Each number is 500 + 40 x the weight over the matrix's rms, rounded and kept within 0 to 999. Layers, rows and columns count from 0. Numbers have three digits each.

# layer 6 attention output (transposed), 128x128, rms 0.184, rows 18-31, columns 0-127
461515472504519484445520488450405481543534496494504505489443504539467492561431475448518522536522556508494476519533511489523505561502422525463537558570507481532437500521512506479443539486489503517493528523521507556518497486556575500463517518457486587565497477487517481547518517391531456467547525511412544514513579477445527506481476480518463487492574479493518528494460569437495530542505
461547542509474478486487508550437434458471421530500465558503554425463535514581491532532568491549461492506446477490554469501492502498555541494520491430455590522532528518496457446534457472529510519519514561492606540470534544487485522540472588522479549448557529576552507560553505475543448522455541587485487454544485526457489503538525460521522536472464485521528559496523511581516521548508
501542537496521514551508455512492567520546539528532473466441484508542504465518486531548515500479489474485513519567524454468558529534446437545490547438491503515501482468441457407499428517471481462484517522504497461510514544551490487579485471489485486541499441453488492531475540497499461557548446489492494451536492523508486563449430559494506437509502464530472468540497490563563506518605
472560508475455510503470486510483473425528531572507570506503487433480543536533510497490469498538482478449514486476470420503517459601513446505505563543521499439499465483522522441477474488465508480551516587451470504474570533502466463483475504445481579515475528461499512441441488487520550467431482425505553503481460487436489563512468527512515459433468510520459425480495451480564494484497
486465523570522477485523485517502442483513520489513409472529564558543563452487503543451506404469539591548505562575522519510520544394520506490476518527483446462450481519531481451535557463509514420474528476480456485557470507569552516549510513512529540527506500487493473477569493507515477511437524495459579472510521523545493495514530477556542529499485467483505505497511452557508497425472
528520503544487447532550495487524542455549461435453495517514502573439494457538447505531524483521592494493480526542596455522534522464471410452479555473563478482502546449567472509551488482509515476507476572499500511489512533455537469548479526555503460557515463510528496483499475503506466482438594460488428549500514393495499523551483500514537505516459449502519499511520509452454487512529
544546548542487519486513491623558518572517471485517508476501508523558559552558528552522486532508522551616453604435552517502438587553523457500488517557512587521524509529464495538555520513515561501510534560575514498586461524523465538542651528540494542496462525493585528586528591434523537490488496478544513528563513431510503562509571492580516491498506512494528546503558489416479539525573
522497545471443460511571438505506512536550467496514497473512516570518480519514450474501440469524507440537440505498449484474487537553531503463470487435470413523476482464577474577427469523464493484499503440500472486532467481520431519510545412543551537487495504496509452541528462483519487541463480466485455402447531561495454436489467449463553553485485562458521522497470558458530498477489
505492487532509517437520494475500524429536560540504477474554532471455526490513490506432517518493465490486503486492451489569536441575497548529457557514455486496542561557425562551483498541513524503583462537482539482493472522498518515525536499534471546457467555488531569485579461585562534529506536487486538453572506467583547523497472474514442521539518547510472505547525516463463480511512
502436471528380471541517459414455523607512485520494496534514489449522503505522515439446443473460552505516507532453529536482437507528521517491455468530492449542519494539490539549562499509479549429507558479480462485472471514524490463520512472382500510490502513533483467413551550500464484521469580487495478524520490521558592479504492553488473506458462444496514512502475501494498495523526
531472546483499429504435529502489549498486557549525424463473504534538498517552493494471518480574500535561509563565459517523427570565546511485511507524478458470501481500512438534529521521493555583505474567488516508515447491568527549507434501499534598504515450489518534434524497490494497474589514526486481525565521518470455510503527548527546523495505498493484449444482507509557540543509
406463486463489469515471504488502487505453488520466427488531457534514507469546525514420568507431535528506571464494507581444539512538477486475543496525527535551470550543525522454499545484498541477562533519537517513512489499524527437511487433491435503437522532469426447523487509469508439462491448417550430473459538481503500475488531427472523472512462555492505495462500503474496513490506
553448499475533494540522459454493489488537469566537464470467586464483497472449510468518576530494468481478501472435479517436480461542466465541528508524542498475497535513404510460488524503484482514430507498534489515477464528450533444548489419489486513423490505518542503612435459480531540501501490428495485513534458484509485458527565457492560553570521520501431454480501509530528543502492
510552495518514485509492573497490518484516489490459441504469506524461507500468545515504553531536579487569451478454526472517465500479540501422549539425500548520489485554500482477489503521534541437529511544487454428463507485537469506508486456480554535528469378525427542523436508413460460496548492405498486442522547487450440473559490565506523468523478512449550444545481500503522435515436
# layer 6 attention value, 128x128, rms 0.22, rows 19-31, columns 0-127
527517467486505505446505483422463523499511484499482552502561565552548455420507472440378477449497504495559557436502557499520514505523497526493565522554468495540472582494496480546505445492497479497492564572542494542457393500490528482511471534560551522351499467482493479578565510472551414516468424529590525458455473483464524503519509522517507480467493488558469476528592472452537471598472
448461505491616530469527510553539505513537539520481518527508455429481577537501533449503519491475522485512484566535431506487492460499492552477526543489490512444476501498524469471534540447579468516456450518490524453507508466522541420503515511532492514508577433512407522498491416564523511479546496515531442405494504430473488569541481473502539536482526505502519397581471550535487526606495
463463440447473540476522495535537491528593509464500388487486454462486588479436535485485489542509403532445475456495514490416527539496523473530485456531519561474488563513472510476552490529493488457407460541479415576481486448530528537507494508528497530554540435457506469522425509486504498406456536497504558515475498520522485546545561504499517511518513490447509474544442510543543405522487
515555502516475574523440514501460535491462445531457470447573521449517476520544533471510467466523513462636509515502457477464481543509489393447487555477545464510528432504528497469470496543522515435495506514503560426475500487508454460453499589508484441436470524488463509482491438502459466528449505587569458505425523512471431453486498499522477551580524456554432486493581563501483559461525
473506524568459530467477585453503525511541491529480491434468486493489526477517521525502512471506538521447529543500506486498468551499414461499448489521472468569483488475604529528439478527475496470546507472509487496470433537520477545439443443481525482511529481585521487541487428483518518440416450499425534524485456438513498517501548455568454429506505567537466535439503557535478478518532
501496541496373497552464557440475512407505395500450509492478533505562470530570493519533513526550474501472502609570508422443490514538556446461520563553468462532479550514513461468455458456540523444419502485544525488547532519525565517517526469529419528503476419550537550564488522521494547478462511442478608432480571525512496473446512502494556508517475434500565558467495562457552523513413
540494520537598465472460487447527499535534502494426475449523510532502484540521504510515529529502525437559526463542499426502534594546530517449488481543460440475510431412535396575598483546472512540465543473471556429474474554549433526541496456506430452540469449540507448473501510474482562501543495469515519523526497536470510433458512496500446451520474525496508532444491487440477515500471
469552500436467489536434536480495519511551478487594458448508475567486464509519521490493497562527483468513458472472513490516517470510480517493499508545547545500478444519534538480469515491453490512537571545413492543474547522481433444535509450467514567491483466469492542545546477506513406420523590459534496509533508523519446534516542504505505498545434502520490491569520455502407473437443
508509478528517447528476486485489449467550461511501515500467468469532535514484477495596447498486560604527557453534490474517456505525582481531479483533475461466430447482515536470520478494563503456516544442515569533478616539528463507516537502501463457482421544481512535545560560450517543474473550514472468531506491480520492485504514515502480468510532517543543471537465584513486551463504
515434453566503532444487490485541518542468467498493406519552476474525516424471460515495512488523464487467510486544433549526487521491512412495501495481477527467481451467489473567417517457548473490557491543477529485543586489562508540437529526547557534463497536503518477423500482527520466568547462536500524512497471456437428499549535539506528500460505476462439522535516490472494499531512
503426568462459495500554491522474548446449496541507473451522490490516502522527532535469567500534519521629538534500465451493557416503482445515523514513498513501392544499540526494504491414461467416530521533519487443438537468506461432527464448514519484426477553402502432529449547467518504504501498538418405491525528578575425445555434483556519491532506467537500479502544487503528509456559
467523476453519480520569524490489477455513538487581490500524563586555501551515527542500561513525505530453454506514449496486502472553495476515536537581496510559457459485472536490496506521540479515490536516478466533541404522438496397453490474505493506497534408565510502476488506457550538491549543544519473506473511528453421516518468494504506495515483491459515475538508493497551517518479
529546527536503546490505514532509512470453522438452509473505477429459560480495522495576593474575524474489524530543451505568494544489468448443508542490495554470493516483551477489544489447503468478479535574504496472476437431476553529417471527556557553471559464515530449459553488522541475502532469463480530446488501478509440451501505420461494518498526409510490569529518477437543531498536
# layer 6 attention query, 128x128, rms 0.242, rows 32-43, columns 0-127
543520451515483495521518460455483508547525535459517474512498476510567490484514486513543538493550493515469532540495499490495480468477488504493555468498472464489509471531466497489547512532475505556517539513482509498459499521502450529510461527498497484537492502521499471476493507493510503510482492500481497456533490520445471534508494521517460477490508458480511542475492518497498518516508
495455521485470531496530435491492517520512548523514508459513513486502519502465543519469449489493512493484517509491519517529543492471475547547493488512496474515494506495509509503471468458502490521481508497520474480472523512478497500505509495531518495487515516566477524498535467513514508515478463494503480525496510530529525485456497463501506525520525449530489457552479453545518486508487
510486509527462507473461506560511503520477474502531494487529533531532475479518531466515518439471517502463542552490522475471496470467513535502522500486482522487529503514441459468492521498519435484446500490546480487512512517529469498527534514493425535480529495531497468486538504500474483454511495478504487514482491543547534516488479532544515451502516525460501532521526505471492511506466
442487543495514552520497499499498441476492391522508492567506519488499403517449500429533434471471537447425582510490542569500558498490479510492429534524476450598453505510478462524510508486534423551454537529547437519489587541522471474548483508454511407538525457514501435483519450547485531491537462599549517524437447497516487476534416503572541512487499459538414435602538415524420471525530
487493561530444541430460513540583464532607402506526538535502565490558438454508533473531485483370470456496541527470532523465503448458522464505502545513477489524469473555474488470517540516509482482445526424508524463568521543465475492530498515530536446502518461559507537445451484510428504466500443526500520525458458538573449469504469494575568468515510514523464398497534467421508531471570
501502532520488579476516520551510478520529442572539486555501510505562467539459545485544490544433480454507558494476519512543494450442461492503485548505446493560464531558487502513514559456481531481441557477523499491544524549485459484527510502517517454521510436477499515503469505557461518486504470507510477525410480515568489490510445530515551490552495499474410423540514476507469491494503
503482510441459439526479563463517457459518503473495514494531535514528517483541482495454557495507538509491494468535509516568530508512481492556504499443490452462469558488513521530493496535534480485490460513437493468510475495492541476524433477453513458480524507517467442505461443501577541498519546489497468504520489511497528517473476471495440513435524430561494559465464486498541494517507
538476541539488501469509560512481571573481515418505508478540512453434552469555480578476480522564497507526391460534520543443528471512478505511450483472557439399440467497474510471481503494503535488487488466486545487426494471535497527495514518477489539549503529546460513552430474505600424527483497498513522523561508567527527477538504459503491476526385484489545517488502502518526491521479
508478424495518474547439485528469500520505435508491506545455489541469487490521458469474487492491512613564560535481497492463477568488464471499533475524475448521442528497501529541526564397404545519563510448509504472457561515486530554515469512522550523518471476453491479521546482487482527522506529539542513477547524410450482471511506531447510556536543484540516467499501449509524509520500
525522483475480468540452568444598520462470541494526498475457545537551527524470538506478465535484507596451437481503456516462501502519518444449483501480575516480464517631502505523548558470530548483482516521552541485504498502537471485473528466514473493505533397441529499521532512503556531503496518476505522475510447448526483494534532507371494461479483507403503551509514530549454499486478
463484524475554524522554484502477509480484518536510472516511523488479528540509504469489445479516554462567436510412494492479501471547479512484522495515491457521570474523509491534463477512538538504520518509564525433499511542522503492536510526523453496498489480452517486520448454458517457505512517530530508480445489465459471555482520444507468544430470511485475557493467543532474500561481
454487548456520476496534466478506470502505510543452464489482501539559506485492479482509443480510526499554523514546518492544563543497494472536451484475500515539451525504474474505494503475438580431505482475517467467427490456510528496486578527519495474507551549457471499469455507502468537499447540510486513488429512467452497502481597546345491562523525494505519427509487550494523486503498
# layer 6 attention key, 128x128, rms 0.254, rows 32-43, columns 0-127
514490594511516507493495481519526535559529518539472532460526578510452494504505529488490489483496519470532507475495507495502528519472518502532551518510463544524477519509518521534468482520509499467490399507511490478512517496437501512507516497508471526452497466473460510551521493483538491476542484538527495513511493463511524494503471492535519468488521509520522493472540527519533486459528
532465478499481465499533468463514488520494512463440527538509500486549460481503463472525471543529538470531463503481486519498505513491487483461559510503504531465505520455447499555480548498518508491445495500464529502485445466449455462488480530485453525482515497477487514532479534518483492492561483499473472504476505494511461482554545570498527450471479490474494502515525493474457536487514
491505531460508538485549520532459505478502489485513481531518486502487480482565513519524477507488494485487503506534462436476461452484511496510508472442521414521486487538500489495499510504484500462509542482494477505512526530504478474530469457514506530493451541474548524546500535511499507473484432528521513459524534534509486540504460494475484492503522479549549525518482526507493474460510
481550487470517565497494535491560502523467522457525486549545497483546590537485521498491534488420467518445521471480491499476502436509483532483463493481504410524515471463509513476520547611559436431504503479511501516507558588488446494466481523488473538494504526501475516533492465531489509575543507501502486521458527494527546535426414486514495526510581492500432495599496517485459540541497
436492553438550581458508482497512535517467431537531490550531471452520498533467530446529529537465458478514509531499525512514437551459528580527447478580504439571544462467454485484541502491529497467491522359540505544475505633540433419623501460457508477497531460591495445596461464503560446488448452489439453520453485504560557488483449460527465553531514470521495420569532404521480431495513
533463450545496495524498479474508504494531523509497480466485505525507456453545495532515533518516532525495465514529510523534551433503511464459525462460489562432533529550493565527474483501472497519484499527508523438486539495472515588461487515486499515432486479532462504466538482517463466445514532484492545470527467528475463465533571499438578521487543508469444589483510497536518544527568
540508538449467512587508503469479467476465527495457480497537487486516483483481534429380489497469517572512516462562537546547571507511541516521432462491533551477513494518544570503525521435445498475564518550485506497506547487546536465515450450557478472497519534491449521483452465552506472509490506512501496550541512504536521436552458480490482513541496455524506525486514520515496609476510
574531496463479476448476567523456541490488489450535553526452472538516499521494549524515472499528429501467398508515489531483499497564569541500476518423493444528516477555427508445535479490544484487439496480512503487457545540460544495474550496456440520513518563530504518484490517550547565449466421469490548465398503555546509467449483490529498516475480501519474517499450511548519504489504
517551481430478531540529509465484527550509499448481479519479547478479581497494515492467490461398520522491529579483483534475455481466458486514465500557515548532473517461514438604537470466558463495457574534441456510563450504500467494519498516544536509520469436539526464460469501450455563492549474507560482458496499485482543498511496517496508542496535472473489487529498517509530448482467
525559578589470419518544548599573575523508488505467520476522494548536550529511455470495535519453451433581545482537541475497548538496517505486550558469516504515376502522460515549516563463492501457512512525505426504580461505466528433505555466482466477516516476472513559490465527530492503485545477532521513428528468544499507444477462477504495449479510473518499448501541521454523520452507
559536510475455561495518488497488548478468465512484474494515478485468482519477492519555499521516487461521518528467462452525552540511447473490573510508512492518490463412490460514460521461509441531516565459492489473541521539467560524496504421515489488477583497471479481519484480489434468526452536542503540434483514515529489569475496456493451577458495528566457518463479538491476466538506
442530488510458478533524433424468505510486470481530496518458462491527464427525454519546492576502551509483528549539548477545539467447511470480504506493505517549505505556523473498459479518514596556485504489514481464561509519508554491557487439504511445476508527477513466471572504460479518502521465527510424434444512506462419529562482566490533496501524425490540509583438535468547514492517